python train.py --hidden_size=160 --num_attention_heads=2 --intermediate_size=448 --positions="rope" --rope_theta=10000.0 --qk_norm=false --parallel_block=false --init="trunc" --init_std_up=0.0302 --learning_rate=0.00281 --lr_head=0.00813 --train_tokens=131700000
Each number is 500 + 25 x the weight over its row's rms, rounded and kept within 0 to 999. Layers, rows and columns count from 0. Numbers have three digits each. The size before them is the row's rms in percent of the matrix's.

# layer 4 attention value, 128x160, rms 0.0543, rows 36-127, columns 64-95
100:474500509465493490543528495490502496487488497499508441513503472493498525527527506481514547477510
105:499503536529562529493527518471479521435505520535473464538496519530478478483488485491500471529529
108:521487501527505526484465455512490515466515494501465519516480488537477467541485517511462515460487
110:519488495561487456504500486514514494491552525502480505518489512483543532489444487486485520468547
116:552507482533548495506512504520483512528529522514477511521509528470513477493479517504510541512470
101:452501491472500509492493513544486492519542457526502521480469503554462487513509508479513480450517
104:518463477481461504487471517527490478510527491480489516502502450485531491459522502499534520487549
119:498468511503525493488453527509561482487523530514436506464530507539514555483488498476500475512481
103:512473481513478488493519476473487481507484465535504500503470489482505477496521529486554535504488
111:470498451482506475525540499505502495509491518524492482490501505475477530462532508505536466497483
100:450475441430499473490518516489502514499492546504544497520502496516489485486506513527519493478516
101:531556573486454487527536563481528506478509525512540516495451497503500496483540509477481596505517
107:497517504492466544503557493477514504490482492507529531530511498506527490538487494478483501510516
101:501512492503467481463536492497496481500507444520543542513539503481494536518465511554533509490494
093:472458489506467488500480484500497486533519533474501487477475516533484480481528489473511487556530
114:478487459501463457512479477527513510453498499488505484516525528478554520524424453518513482422538
115:508510534517499515484510483486533473477488469497465528531545514510445490506525480525546472548507
105:518483504490460500500565510517517514491552457508533507490531457467513469490436497517500511483510
113:490462499494491506503517501507489489500547483554497517489493476533514524457485497487492527501510
111:534494472476499463546495475482506520528461487471508498510521514531498511518549501520498498495490
101:472468483562489490528474526470532472548512503454493525493566492538516534506510481503536479525540
105:477520525471551495537552495512503506497471528504496500480484542497467541517505506497563444493486
103:508509544490493522520498515508465533499479489491473486503520455506526554474511508554488496495453
100:520462471576512482509527491513519524500516455478469514480495476532462517482486519477515521526480
093:514504503497489485508541477445482505495490487495501501530520480496494506514482516523538548497518
103:504483517573461494499496505469503486521505508490477492486498485500509469491466500484515486488520
105:497494520524504502507510556499518489520556468486499496453470493536490547472498497495580517478499
108:480456523484540482549523551539493510462500481559474485479468458540459519459510508478521481491493
097:472485492488516507513507464528502529519503477475494516518487496548470495479506472525482458500520
094:503430481493525512500510505489518493538521466503517493556443494507473460480513489555523507481474
086:533504499501502465519476450537511469492499526526514498510503565440477489496512488549545490467499
115:522520519494491491479477547478462489449496518524494477472498514533515515514506515475525496481527
080:477532551503523476496490456510525495486476492456509472528506478506493515493449498490498479504506
086:533508480527468510506529487531475451476532468478491493512477497447532483462461511533478528451495
085:518501525507516499486510520468510513525534511505475518485487511518469518511471506464490484531475
085:476525527513508506470485467510460543454502515495515481463504507536535488480519510501529496503561
101:500471488489500506525465483513525523493481485506487491493479495534471493478496499526467461545406
094:502481479488488516532475453503465473514479465477484490506498500519479513482469515550470503483451
094:505525493534539505513510510484471502539514490536467524507515503493483515480495514493509501503505
098:481473528492527478477522520478492530553531492492509499510560462511502490487535495480498501475533
101:475504490508512493522536545464478482523492504511500526465524509503486495507496515519519530570430
095:467534537454562522488499439514515501523469502492488477524465479513470494464449497505470465480502
098:491476499467538510498491511464463514522521519503513508479535500516491506499534505482488520523459
099:445524524455488520513518497505532492521490510479491504451515538524504511490495491559485526535505
090:509458530499520516473517496505468498519487505500518495483484612478515535492465513458510487517445
095:464445467488516517548497504519512524471478494493493487516523515503493505486532514489476552487536
107:547485481538482496514497508502470496496484480498537481536442499495473480490480497483543467465440
102:495466482473501497515505481510478536517487475476514513518464452483488537505543521481489518516514
080:481498469531491538502534528527485483506528457446486503518487517542497526475463517558470439500506
101:512457530494537511495517518496474543504489484501491500572507478486495504499504497420467475459453
093:509520518483487489493480514446516473542486513512500475466536492532467499490487514523522539537462
093:465512497537489474505516529468498462487524513499485492482541512493514469493494507508477490524496
098:481468485568468480495504523534519471482528480494512491534506525486502514503520495560468503454533
095:480494489493538471489499473479546503474508540516508494467505449509495503513469514503500523542522
104:497459499532498497476474522520462523465464510460478485534498489479492515536520519448495520459462
088:458520509515510477500482455454518512498475516514520490460508524506526489482495517446521486481538
082:526490526538434499500474516512475472507499509472477520476483515418468497501516510509491503464520
099:493500502485522455476511460503518542523494555516492491499502458493508505528494512426520493501509
097:523475509477469445497495511527495525490506501503522466511505478440495520534528503493517510497490
095:548493508546505478471516564517515490477539463472516500535464520514493488490469503526508436448494
100:542480497499518488509480522537480519489504494478484501490481480505480487520498495460489525527486
092:536470536531548545513467531502498501513507486481517490513523493511497526497503476540469489488488
090:491482515454498519505459502489535532444501488477495512488520443521536519509540492501503508519533
091:459486519522480482508511483486475485503505474484512506495530539519512504491507501472511499587516
090:442486458434516511481478467518510554526473518493523506522532459539520506507522485468490514523468
092:461502482514485512518495450502494528540517517510463507511526489477506488518531496456457500461513
079:544466530522493500533539476510497455504508459527526507517515506468489514491493496491480490486489
091:496520510475537510515509497521528517484487495479479509488475511526517485474475506534478504519542
105:485529513508500501505491451518566532553531489515495490484496470508498493476523473533465459512545
099:535486458514504479485547544510474520527514474448520504519475535493490504473503509559522478556429
105:497515513528519474495467491507529511495488517515510491491565478525509520518554506519531516580567
098:512475555496513526499512512490511499488496477453473515521508482549472497507493483510471518508493
091:502505495527477534493523473469493525507519512481514514505535519542482520476506493491498455493548
091:458484501482506506505517542527548531497525484478519511472502484545529499487509471524485504546517
103:567482529473491478510451510510497467490499525517496481466560527477515493506519484526510524481523
099:537492518496501494480493532516499502497509487460508485523464467474473521506469477452493526519472
086:489519542468490527490526496494509513510448503465513539461520558489498518494471493523521472507548
087:540491480544458499538515496503478478510491494483501490491502535433479474517487504502536528523494
098:475430510536434501516469465498517509502508512470504510537527499508477498506514491531484555521466
106:472489494478490467536466478497531527506516509496523513504496487564509485505520480528542517517527
090:506456496534492507519479498476479465471483473501483472474530481514530524528524508536484537480511
110:486485481560497441519480542501548486472515504507497485508543549493525503547512492468504516535536
095:469487521483511469495459501471503547525496523476510492494518448509490487526494491466504524572481
085:485473540467533532522506508490482529543479505534502501528460511475485506497488507467520513514449
092:541495499535500471497504503499477480497481523524464499518504533483500527496512506491516517473481
093:483522497519491496523445463480531505456484522502512496492517507555502505499481497514542505507518
097:554492503539518508480484498515508492483549460518516499489517500494507541508515492502479487517564
103:507519550510440515512474505530511483508480497455505485514488526496488516496534500530500491466516
097:472569449501515488511480508495488484515495511498492502473434507512473518489470513540523492500464
100:474505472505503504490508532531515472500516449430509501501494466549514519499479506541512476569461
100:524535515436463533469502560498433472484487500471509511480484511489534514507490514536498517467484
094:518492496450509470476438489518551511462516497472500476522558471536479518551535496499499560517584
# layer 4 attention output (transposed), 128x160, rms 0.0459, rows 36-127, columns 64-95
099:523467473514493495436498471493491483512555521492510527493456505482515501462515484474508459503423
098:469485514500488522505519486503498518506476496503502520507498519509513523483506470480501456532480
109:508510518525494542491508492500477492494503543520484496534496515521485533463493487483478511471494
115:525501467495465460501507499548496479505553472494496482481549508462526494466541519510559501498497
117:522549505547543481485478485531488471478524513488478515549519500509473491504514465555516516443496
099:480496525498486515501511543516491511517473508479448506477515512510510519510492489469488531581494
113:548508479496506547484514525482529498509557548475538476511488523493515516504494488512516537483512
115:499450490508509506523504482503510474544524487495493490443505513487525498515476458464528535509483
107:521507535479498514463507519488512504499535523529546537505486469513511508504467514477488508444530
112:465471514456479469536555464479551491536529497495524525490489503499537451499472509455521509447490
096:500515536506502489514529502496512523527484468485484518524473487514555505459469486484494515560477
102:492516490514467500507516468501511496480510557565494525488544495512486471525498531518500500453496
107:500503511492495467490512485501494541497503501535504453463535466477484495499498534500487493494548
101:486450493502498464509492517464448502510518523512496455517501503468495491491498486488512536508517
105:515531509477508537475522467523481527539504491486530508458486520476476524519482492494516494490469
109:537456468504477488510500502500489489490490449478517479500504510492502483431530493503511526524503
115:464531515493502486505476503465472505497524477503513510490508501488490495532493525491531499527499
103:459458517510463453460513485504509479448510503456472482522515502490515477484505496515520480516446
112:491535532472485515501511483527505469491504523492488505451473520522510518537472535509495462485514
108:507518501536530495512530475449490490523522530554509524479492458538529527477482491514478529454512
102:487525498496525504534510504484496515488530481492492475418483463454485532511485482560483506539486
111:430491506492496464547487471499486500535483505490495495485509457479510469521471507447503490507479
105:470468486468465510510494477456512486494473494470500506495467521502485490551511578479474489485530
096:474480511482488539471474498465513481490504500478493508500525500477445492519511481492500494475488
096:505497487495475503439467545475467497453531487531514488516510476508510509507501545467489484477510
103:528466504478503523451522478501489496457533522520520496501483508504489505516529490518489530494487
109:495500508472520513528440505489490482554530511469523509479483477437462487477482495482508458484489
102:479466536489510536488498473529490481552477480410497537496473502516498537504496452465531483511470
099:497518504498461481470506517435486519461456496468464435494498483523547512529515516493509557495479
101:515543496482461511499502488516486541497468521455486470487521474520527458458464511516450482513505
087:512467473478497521480503569442492482512442491501492486476498483547488505495470551527451496485480
121:506491492540530526469484472514528495484483509498506556501524529476469457490576496474512532508537
085:507516467460510517518489540459483474507485465497486472477486475469499488503512514521471510487476
084:505470538488507494542466482511519490534448484462546505514474533524499481518530513490515500489501
081:480487511518504486506513436551479511490519496522515483514496496553529512519493457467510498524527
079:498490495489524517491494520448477465509495468503514534517491498457492518515554489520486520482459
109:521512443504500502508520511478514499489516525495431496530513473477509489504494502479496508496504
096:486518482494511497487520475503520513483497484482506488537482471480498483477501490462518466494496
096:515489521477472487480505487507468514498540486518536425518508513549523570530460491497499473509491
087:485518519470502500491513506507473482493552498539494498479502507470468517514490533502452518504470
102:520473506498508498491519428544505552469520521497513460531508504528486505492496493478510476479497
095:495501489527502515522491521506558495509518509489472478491514486506533502561502503489498515523475
094:466510537478477468443505432565516507458543481541499491540514488483462512510503479446528481511508
095:471498454539499455514509511510531495525479548535501505525473482556500503464485499483502493473489
087:501549504512475499532494482470484518523504499511540477500531447534446481517553492491516518500548
093:549564504507468487520473529499523498489541476460510503469518500514517447498544515481570506463504
107:511501516451483523537523485500500531495459501442526489483516514489518507504514504512487494500505
098:478513523494519459485507499500503471506509497492533509499499539522493506504443465526496476535485
087:528506512497493484519500511436520489507444508470496481485464495472532521495538474514504543496517
101:518526509485482500530519510512513488529534504544476500457515506500545536548503476495524542520524
095:468453487524486493460530430530481514470538523500507491573497511493479487488487500450483439501504
099:468488491492520523456493434539523529516487519520495540501539491466441516516542492464503497502514
095:533508520479514491521484537423528478520512531521467518485496519502524528492481538523456495523506
095:469487480546525526478477478528481496495516513497493489528499533557507482529475516483486468524519
097:532521480475511531502491544458515478461537500557473530489516502489528516512538490537500497518533
084:494513471490504493500532522527485492498514498515496529502512486511446459511549531470546507473510
077:508483510515489495514485515519502520501431429515516497498487458547512548486505496529523534482512
100:492491510522510510533467536474480463511536495530534527504496527533502547516487471512481533487502
098:490495475489549530483457523484502459519481509509468557476495498551504479492450521534446451511508
093:553497514513472502534478474472480513523438505482500470495507498487525557486551480488476581520541
086:503508500481478478528507512537508508489543492505513509484526488462475509496511486488504495465517
089:495552516503438484508513472508497540493534516497500482511462484493522511499510460463510480484510
084:466540450501495514526510562502472507538526536509485485468472529458516455485533495504511470479510
085:520518481464481498501503470453465518494521531528503496514502498464454528498482520536504476479487
097:533527509473529508522494502493518429467570493513490505488500499446503453536494485511508510491452
088:480523555499448481513521480508534503492491518461500508526471516516507497525473463501509504491461
081:529517514502441500523514525479498519518449488451463513490492499490493530518532505506497545493458
095:495482469545488470443532515510494533477515521508504466489478494529505484515528503481545498493505
104:481512507493475446541517534473488474531483518470503453516481507509508506518467484469499545512488
097:501499512497475443514469442490480530475488529481533461545500500482447540510501478477486461484508
101:481512485490493484493482541432480450503525529527520512498501521464485505466475490514451487472501
098:515511499497489481493557519503494525488521497523472449475494493505562512517507521463504520521524
086:510494515502522509446509506503493530494461452502463521486456495499503488516544505475530540495503
093:518511485536485465518477495451494483502496558473523487513496529454499484507484480522483544496500
099:467499506495473528452495523466480479482482470488505534528449483494502468473547538468493519496497
097:529483516516521530559484508497501473511499495504517513483503540541554513540485470505489512478511
086:469478461490508458471499517502520478502509459550479515492476460426449495489505496516523517481448
094:497460510481515460512507505548492510530457501504536490484501485557469523492468503503514462478482
095:500515479459469483500523488484480501490509494503479523493468500465503504502471458507492449503485
106:470516491486466511462502515497463529439449509473481461478477485479529469459494523512469483467479
094:534536526519484529461478518477523528476481493460507553520508500494496489462574492464509532505511
112:516523487485482508506473524486501485502502534525492556454525484512467520492511548520499496480522
098:460510486492511489485514478546483486505573494546483522520522501459452516487476454487489458504514
090:523476487518521519479506493563522490502540490519465516482512515581507477537474525507482484532488
092:491495505486510480505471446515484477489514511547567458503492536539467505502511526468485480504539
099:504515472464517523475502542455499473472517511494488494504494489452487491501513492506463484509472
101:531537531500460506504469529452465509520424499462511479494478538530537518518498528533494528499487
114:504519488452490494485519534475476511520473477500516497464477465462507512479494477534497475478464
097:525462479487556527540486487492515457488490499499505461509515486536502482497479516520485485504502
100:539493479501487507533508494452497474475513547516498487513519552449489506497502481526466494488489
102:496463509540531512456479435529533503478482475499514542546498486456500481460550448504536494495497
091:507539517495485532468471558463451456479475474489473528485481514493564482479514527512478486493481
# layer 4 attention query, 128x160, rms 0.0774, rows 64-127, columns 64-95
096:531475492529488520491505477495526514544476521485514525493508507523474510471486489477556475487551
105:462531500498488480525530483544509525479503465538489497514508507501499473489542507520494562549468
089:477526496474526557505511520501491483493539483510490521523484510512508510543517505485475566494428
110:517482508503453490499474541475493478508492507452492524499477517490517511480479513478509464451526
093:472508487475556496499487519490509492465505494457471507516480513498546485529530502523462505539475
091:530480533536533476502459519472526470483530514461469518508488521469477477504477515497477423510522
099:470516487534496502514417499475498476470501480461495512489499500449514511506516523530468498525495
101:460435490466530498510506554539467468479533557525499495504533525495511521489567500466514475468521
090:449532503484478539540554511520476507531461512483504460481522477506520500517506482501536516520482
106:486490474507513502481474534531483469474565510529495524492467509492478510519568550471504514536533
103:511451509543536485493479490488490496446561525513492539507508530514494512499520507509498486529502
095:551476526500514497493442490536517476477516471462457523514469518516470512454520491483474482468528
094:501515501518459495475489475474508511478538443550525484510483487445467495515492506466511503524499
087:511481505511503466456498513544497499475544487476469563543495545496496499478523502471499527476501
111:539464502497551494520452489512496489501475478465443511466504493519476476460494458550445508529532
095:488438485537520504475474458509469525478561518539502500535466510502497480475507486506485448492501
102:496522464495501560481517498436486535514495480531513480466506482438489519511501515508493516505537
098:503541481521467478452501488457517483495508476506461495517501498457507491529474495482520497515492
088:538516504538426485458477498494482509504509481510525493492502476424477505528496537507511546471517
105:527507485471499568516515528489484474493457442506509495523500512517538517532536524518495525499512
121:504574490476485551483490521509497541537441489469486496467548521485493504517518501507498488475525
095:538510528545438490460473457487503482509511545536524484465507511463484521490476480468492503505515
105:465532483480545470502520543486523530486538513506487506487500483521486472498505536500491473491477
106:520507473486551464461523464439497457482493553508500488501490518470520492516490508541501546528503
099:514493492500496463507498524489536523502504521555546514488521534477476490452503468466532458485476
123:453436541547498502493508473490501503452485472477484464549454455536522505525503519457513522494503
095:553497522539487508490477532476504519477438481462518519461497454480491513479530516540536569502525
096:522498537493455514546476524541503538482459471486510494495476462501488494530536522489509555485521
106:487527517503552539487495476503470501513503487456461511489501469498522477520474507521470521549518
095:468494510524475475526491498535471531492530513522465507501489511526476447479522514504521508451489
104:501507562518468496516493459539503527476485473447506492482475432533534494555529520515500541481509
099:531531513536452494464493494458532502507443501520562503490505503449464500529505479467523520485519
097:527487482506500491482495506460490490496475462475468533521462489504488521455496506512468473499484
095:495505469517548534477519454511475503523494524543549464489518494506550498542524493491522527472493
118:466516471559504493497533502486482487525481532512524481455548479480512529517475482483520562516495
092:497506468473516461532489504482513481440510455478483519529476507506533482484541497528494516545470
113:450528486522512478500539503513537534480508523531487504514505493497478454519483494554513510488454
109:511480512543452482494444487498542503441531507464475526541487503477473490520538501517525533505512
099:448518531498468496498477502482527513495466542507491520525543476518496441540502495559517496529444
090:477477509494439459500429515516541496474546473496476554491455496465469499489562516498506501506528
099:454472502544555510498522507510458481530514540562517474514524521476502500509492461491469488558531
097:485496465516454454490472480474514501492516463498477478505465495486482485503508515496541536504461
110:505565498457483545461498526482497528523530493547526484510483503504491476501529551477525507460470
109:509469548505506509513473470475531524475494494472489556485487514498477514464516480511501504543499
108:505518476518441465495464488493512444489483453433470503514503498523494511498506515501488497514501
092:497438489481511442482489484494509486516550513505458521518488539504516488510486512511501473509463
093:525522552475561527507487531483518479505520536505506516420557529465471498508507521498498486515534
098:496474495478491476482480506462525477498522486539503525459495509475441516463487534477484514547511
110:545547471529459461486485502547492492493540465443459512492515529499471488467503495505501530474500
115:526491513491512517512479496520482494500457475427514463514481467547525497551525502516480521492490
137:479521482501486475470506519477502510484542484527487546527508540487489483445502537474525471483490
100:506477484470503463522506470502499512535529463511466502550504531515499480460533509481498466488500
089:530513466468446474480512528496495529533478505517548490472504510472458521492511511460518466485499
120:480497479475528494486565508468542525531488484526508522513538529489515481460533482472524482523483
119:501478517516456511518499515513501521461490482479511464525467470506535532535518535507507542466521
105:491461554540478532511441498572496478471489477452481478534483459547516520527504500508470507488489
101:496542469529518488440478445447505501502519531535508513484490509435489477517483459497528506482528
108:487549456492536536491480523474449479482538491538465506513513530464492462496474503517513484507496
094:517509490499472502487515469446509495501438474487544488515504472483504549549500471486481521517520
108:416487505503521454487543462508504504515563536538506501541513531470518467486497470460527449494480
104:488501474449505479482522510494501470490533526544543512537498565486504514465490483475487436500487
128:507507489526522490499482502491503512532568524524482540456534497477490470466458481517484509538482
085:484514438480507512479521511448481457491490494513507493504504512464526538562514507540529522506514
108:499529484476516514510554530483520535548524485506495521485536533470521479468514504550528496499472
# layer 4 attention key, 128x160, rms 0.0736, rows 64-127, columns 64-95
098:525523531511468482500449507521507525556543499511465505476517507489541540504458448479440494446510
091:522556545476514485463477493487486531522533518479482541498547511474507444463531496482504507505499
108:520537512518518486468488453519511484524477506476465453510490485438468468482459460508510480500514
094:464494464532498490499562552484511443474475477505517497490469452509486522509492494444481505538500
097:515523520489509510497463450507495546521497513507473505494549538485501501452510470504529524467466
098:507494498478506536502482489480503486498504474486522473508499447509459494496511513531498463504534
100:486491511476461474481490449496477487494531493515494589517534500528505495455520542540534452507500
081:467472500512537503505500478476490497518466546488495474501451456488539519495491464499492520494491
100:456525478493519525488496521481483477529501455512481511471485476565499529464480516553496468536509
112:528510522464478481504468429544521516549489482514515539529507515499488460466486510512490474510484
120:539517528519498474490457486527504540507523543505465467496488497457472489491490490483515523435482
107:442532524459454477467529483503500499500528518512511519550527545452531482502507513476521519504512
113:511513479506491497509504466527487492482531456495497518500520486523504468468498473497512478539519
107:495529497470477452490516473522522510464509489503458548503504500504511477479475508505526524484546
106:546442543493495507485538487495505496521505553549539483519505474485505496514501509445505498492515
097:535506524469470510479518508489519521520500523478539495533551521496519475500523465496525539469516
100:450537487486488509477448512502543565485533454495518508501530498501470458485500434544540507532485
086:470529476549544468578503504501475512533513449496467500513464516481459541508530482475519498485521
136:466527513485491458501506508501542521482506484477482528496546511489511488475509504530493521544481
122:505499514503516493505495502507498520429500487486481540506533484517523468487563505516541519598488
099:504484507517458493534550482481529531466475509514525463506523492504514520491517509515479551539525
108:496541504505488507466509545508518529470523517472489479484535514453481493445474465512481513467489
091:442506459530525472545492517480501488534481485484508529499467520508471548558481540516518494458521
108:474485487531573429509522543506468471493484488460465503530485521536478530515486486480575525523513
097:540555496506496489517464510509478521518546480517537499473467479501453522507471462495507465434516
120:475469534514520520484478515523500515510499476463485500543473471506496491520500520532488489491465
103:482532511507529464532439520494515501488477504492472517443501470522483515541471504527467517513500
093:561516549525461533469483474517528527487461510479505482456489479511489471504486521516465503514500
104:483441488509513508527544475473510484496453510473463484516505511487542503507530539477491511539482
089:476498478502483512462516478482536480549463507511511468503479514511513472522460527501464525436493
097:506482545485496532468530468516521499463480520471474485488493498505514478489480520535430496529466
104:460544488515486469503462553516540541483507491465493523495516507493461502495475446515507509487495
099:449481463522464515499503472508483468469479530552518497486440495512502520547527524532499507492470
101:521518509512468505482489492507501524528519543499476513499468525471520478518520503489502535497474
105:490526506532465532498506485496475506547499484482516539515492547476536512517505483493488474501491
108:527522517450490477503506488524488540523513513544482518505536512467515454492493513513510521509464
118:541504523503488475505506450510471489521492499429491527515516489532534540487512504519507496496515
097:524529520530474475492482472527434490504529494480510530519507525486542501489540500470483491520510
098:480517488534524508489510490487502475492501495480515509512495511503520476506536526521498452515514
099:515480516495490477497487473505447479532558498493491540488466458540570477487473494456486464511506
094:514488499503552512502482453478459512512477465498502465517474453475473494509518501477478497510474
086:508503498482498464490543477506506490496534446488488558476540506520499537478534513505504471513543
096:491466490552498525536482514470524473522488497464539492474502507518513517517504479509487472491530
103:527481523499456493457524466519501465478516571545500531505516532488525470525547558480515496494511
077:446502470513537454513515494500491497505546466481445532503488475489486507475467503496518469515511
085:536477488505478501521564455510507490505505529505501481518487514475512519505551552459490503520535
114:502476510562477516530506499502511508506479577521508481449490516481514537510488504501463516512528
092:511489464486491503440517477516498471487551487529516514520481504477476479484480532512488469478514
096:468520489477518432496547500497528525480483470496495529507513513498527515488517550488524521530530
116:498470530510507499534492542467495491532455525487481493504493497505504519576499470499505510497461
076:459530463513527471513506511488504487506500462472455507495477485522498495520529530504513482485520
083:527466516509516467502515471504506488509478493523552488541479499522520479507535536476551487514525
103:482541482517498483496478499494513565498498498501533524505527499509503477498517498537522491531514
096:516496468495512476518498496531490498483512463505506524513453473520475529522508496478556484518548
114:495484564501526523512451516491494508498490485499446496494504472554510499514519502547463485511478
093:523474543477476527469509508490496490486512539499494522494534518475519484483492550515427511489476
102:450548461520497442534532525497509511510495477444485473522521509482490528508479442487538529477501
100:458491477528506510533547467459485445533500481509463496524491518511542503543515524471542538506491
095:463520508494500456506499552494511536451498505461509548505532503497504482507495469508547513518485
115:503468475494464515506518457521501460525512473506504479521443482506512523483501488471507484479528
099:516490455505475501443502501525448491501558476507552501530484508498485481464515457483559486517515
112:501532495512518505564493489469519478532490532524476501447510519465484557498472488478471485456543
093:477493494490518478518525479496490506508505475470468541548527506541540483503544513495552500594485
103:536480498519521484562494433490505471510491473543488513490457494533497544493513501496504473540540
# layer 4 MLP gate, 448x160, rms 0.0749, rows 0-32, columns 64-95
102:494503479454492473475516524505507542442519500479540435512496466478489539471524521479531530497541
107:528519512505529524462452506481517500469526545530522512511492494504483510456487485477495474463494
101:450488496483465478527547515511534456500542479502495503523512463474484469479488500434485509464512
103:489495543518510486518483466544509481472483499487502501537530472459505442503523498455483490507495
092:488495478499524465465489503527465508480531445482463568467501482467524500503502500511517521529486
101:544510533491511456417490494514540523510532517439496469531517496458494492513472519486488529496454
100:518516524460522514493522515523494473482468505537469517539502467491469493495522526454471456499489
099:505475526498451511439519468479530500462525489505467496563528481514475529475495497525515499485471
100:500472510458503486490473498554516508499528454504523482493440457525469482508503462502511495487446
097:500527485470505503447520523519511491479515546492503531476465477503549511507480531486505474524484
100:460500530462501500449513525481497510500545480468483506494493468454524489516495492465547491499482
098:567494503524464523500488515477509484489527507478508542488510537531502501461474504461497521539444
102:517482530539477533486469515463524531471522531492520502494474499513479477495517482514486506526463
103:488509541512507487486473507492465535500546547514478489490470501507472488498493561479469525485517
098:510510534463486472519538508490504511490534499502482467508518481482468518510478514453492526534489
108:469512507523452552473494504514533480513520524488520508489509551509536484483495468534474514461474
095:483491493463496512458494486568492514510532495493513517498529511505476450494505492477506501479481
099:501545504505472486488505502483475488526549502483470505484515510486495489479499458546527488518516
105:481498499504504497461512495512544517487472542516512485513478508474456500491501516501477463517465
100:496510501463475458509549533511522527494512453478476447499460490483523481475513535499494531501485
091:534482520471500514406479525493483485507536467503509515514551482487504488502483502548536503537531
102:511515507541513451498498479537505516513521495486444482481496534490513507493482496504539524470512
108:522492516522449485454515548520515525472516513494476438531531515497493541477478508490490510469499
100:459469548490491475469478482502495518517500546516501540523512533518515502504483446522531525508494
105:533471490524501504489502537476513518512511495517513524514527513535471522525501520536424499490521
105:512492478513504519470521502484521521491512511467532508515544491484445487523478515489482466483487
090:506470488555467462466490475550483501488488520538486501519563519555450532470543506530546514508468
101:515494464524469477511449514487491485460517457477477505505508462483469467493497477522475536540502
098:488483504488505467461494480485504442531508494487521509532446498481496449464461533542478509530503
106:525511481483501529475479570476497512466521483468555485533480487498469521454536515539506497510472
099:536526530480482503481445438506483512535541511505525495500504507466531503473484527507492513480503
100:495486506497509510489517453503520501555515508513545535478476536468519464449460500520503487488517
097:475529538523494506474453535518508508488549498496503473566546501487490549501538495509454460502528
# layer 4 MLP up, 448x160, rms 0.0722, rows 0-32, columns 64-95
099:513529492511476438541503502474495511469512464543497534508536500491502508462549469519554472522507
104:505483511513495496456472521514482536508556480521503491483522515506474517548528501498524499516499
099:526546514488534457491514481515470517467500515532533514535499501497501491499469496523506542522481
105:468517469496483501513517529484518443495562478536540517526501525500506526500524506485496476468495
092:462562465498463555480482543467487502490501520504503480524501479550462533504544468480464505495516
098:511513506532483460470498531492475446528462458455519471475516485524492505488489480517519475527466
098:545521461520518467501484491513480556519455541496500478461490504492493476522468502519487485490538
096:453487451475524444509497490520497514509489471525503522474484463492483441534536544486475496476499
105:459482463557460517473516490420512485505490511477525472474558526449513500541484518474500514468513
095:487441482546495463501475503499518531450469542522476516507495467471490457503457476468436528495479
098:506461481450510487468517515503505520482483520472510484499541507447477504515483509493525469490495
097:509517486531502487534488512471450469489506511496508475526483493481547530504460523475491475518455
097:510525504459540485505455528491516508495541513541513479503457459530481513512527550520529469470532
103:547512487482520511478479486464544539519512467533484540493470488505462520473514521552524517501536
095:456474488486509493538535501478515503521493516483496471484532514517527529511480472471494525513494
102:494503499489479478514476466547477537518509509568462525509524540502492491442560478467487517513521
100:475513472509503511515532483495468471532530490466528471483493558499487511526513502562523546513489
101:543533513518509504492484525504499459548529531534487493509505507539505526478554534491490527509462
107:505463478482506500480437534464482517510505510512530474462515463511499561492485553486494519467496
102:518463466481508455494489496493462497483478485471502475461485544532526471471571495527497507506446
098:464477554487491503513522514511495542451522508497445447461489491483455521462458522496453529514535
103:502471549488452550495477483464482502469515475466470495517506492500477547490502545508505484513502
103:567518493496503544504537485506511498516507488479487485465479491513485492520502506452479453505483
100:501546480500547541482516485540513561478527507469460510478461536469464513508497507521471477521453
104:473514506539462509486524567493515492504532477521454494489482485499508499501520473508521507488494
099:513505483524455473535507488505491463489504474488465520497526527492511442491466541482478521477472
098:471568534457490514511505520499478511431521502503530474518495511457481541538479488501450477484465
100:468464532488491532462491450510525482498525552526488504514495521480501478535476498491528504462493
103:557468488490492521461545471495557515492515477506501493477516501464499512502491473437501519514459
097:489513494544539522466499492504513505470518455521479488478470502505516497503497468519501493482518
099:477540500479459513521548488503502507528492546553522492491506501477489491510517529514479509518499
106:452457531477489539493484513474512523468504499508477504524506497537536485506492500501515498467490
101:468461501512484493494520469512513517519462538524519521474487505502500504505483492514529481467506
# layer 4 MLP down (transposed), 448x160, rms 0.0692, rows 0-32, columns 64-95
100:528502525521466502503546466484556501494520496471470533532514515518491466511519527493536504501456
105:498502506496514536502569515495524516476494495508486460503458513498480571511493495468523466546528
099:479537466477491490476507518490504453505511499515500534493508516421464508515505502484485509495488
110:496492494521449529492547499492480488532536502534508509467509520507486480477573514495465495503516
091:479546500516489506534514506523471468511506478531478543442447506503453499519537531484459528541521
100:455505535513499493511495478532471522466504462499527486497499519489511495503495512554480522526517
101:473511521479497470468499449504474484495502556501460514487533563528546481487487552482502532481488
093:537479504484506488520526498522514472476513500485505486494544469479523471506489539466490544505509
103:511530509533483489460505513519491497487491521454529450522488528535486469500524498505500521543487
093:540517506483509459509509520482495505484484497496448496453500501498485520496498497465489503510549
100:487501516496538493511537512512474512514495536471508487480521461437462513524496523468510480471520
095:476510489531502494494494533524471480509530490485482508467498503497534528493543499478502469515544
098:503466504451487549494539561499521484491515480479498440494533460535485460481511498510449506474580
102:531479515474504521491502496525498540495516494520523495536517528509484498507485502480471530527476
094:471502510502490513483479493515435490509505507460467527517554481493492509519545517478512492490489
104:469533465495463509498483513501518408533490502526475491500477561515490495528517534473524533499481
098:511496479509499509514501502446471513511504499473450504512477482475464506524498489485472507495518
103:507550506484526523495544559505484458501489509492506478467499512475507498487461477472520495526495
104:476536489478505498462505545505535517451491488489506503424534502522524467470445519523447530520509
102:529504461511518500534457470433471499510498501494463508541530511532473517467513507505520467480479
098:519482517548516490521521488488535562510514508513521522517466496459548489529457483467500506494495
101:486488533476510525480447510540463531477479507507488494551494517501494488515485531520459519507541
104:476515535500512507491495509508467490485507526516459539493510493473529450460509536463492529491505
099:484517419545470490554486509517525517483533496528491489456491488526506506491483502518472509518481
103:472520468499525475515464517470494482491512512469500488491546525476521540528522453481489494536501
099:498502517513530518466468484504461494523527501494445454526504509484521475514495496523541500464517
100:477492522507508437507479482472472498495514501496520521495511509534466494463487494516499500498494
103:490514445519476459490485478488511483471560520438512532520493520449463523496494530482498455504526
105:509453509520537550488490542487481535486508531518479473476535493472455490494492480495492465509486
098:466506499483468525509517467480505506499488530509502525485444484514510435518534489505492521509514
101:521500522496536501490464495536506499521481520477535475499526499512493510488489497513547481472520
107:489494520531514525456445479477453506468471527522528456471450499493492504504482469495500479469531
098:496512502502493465468495425510491460517535498530495509494516514497502488481538493502512535466507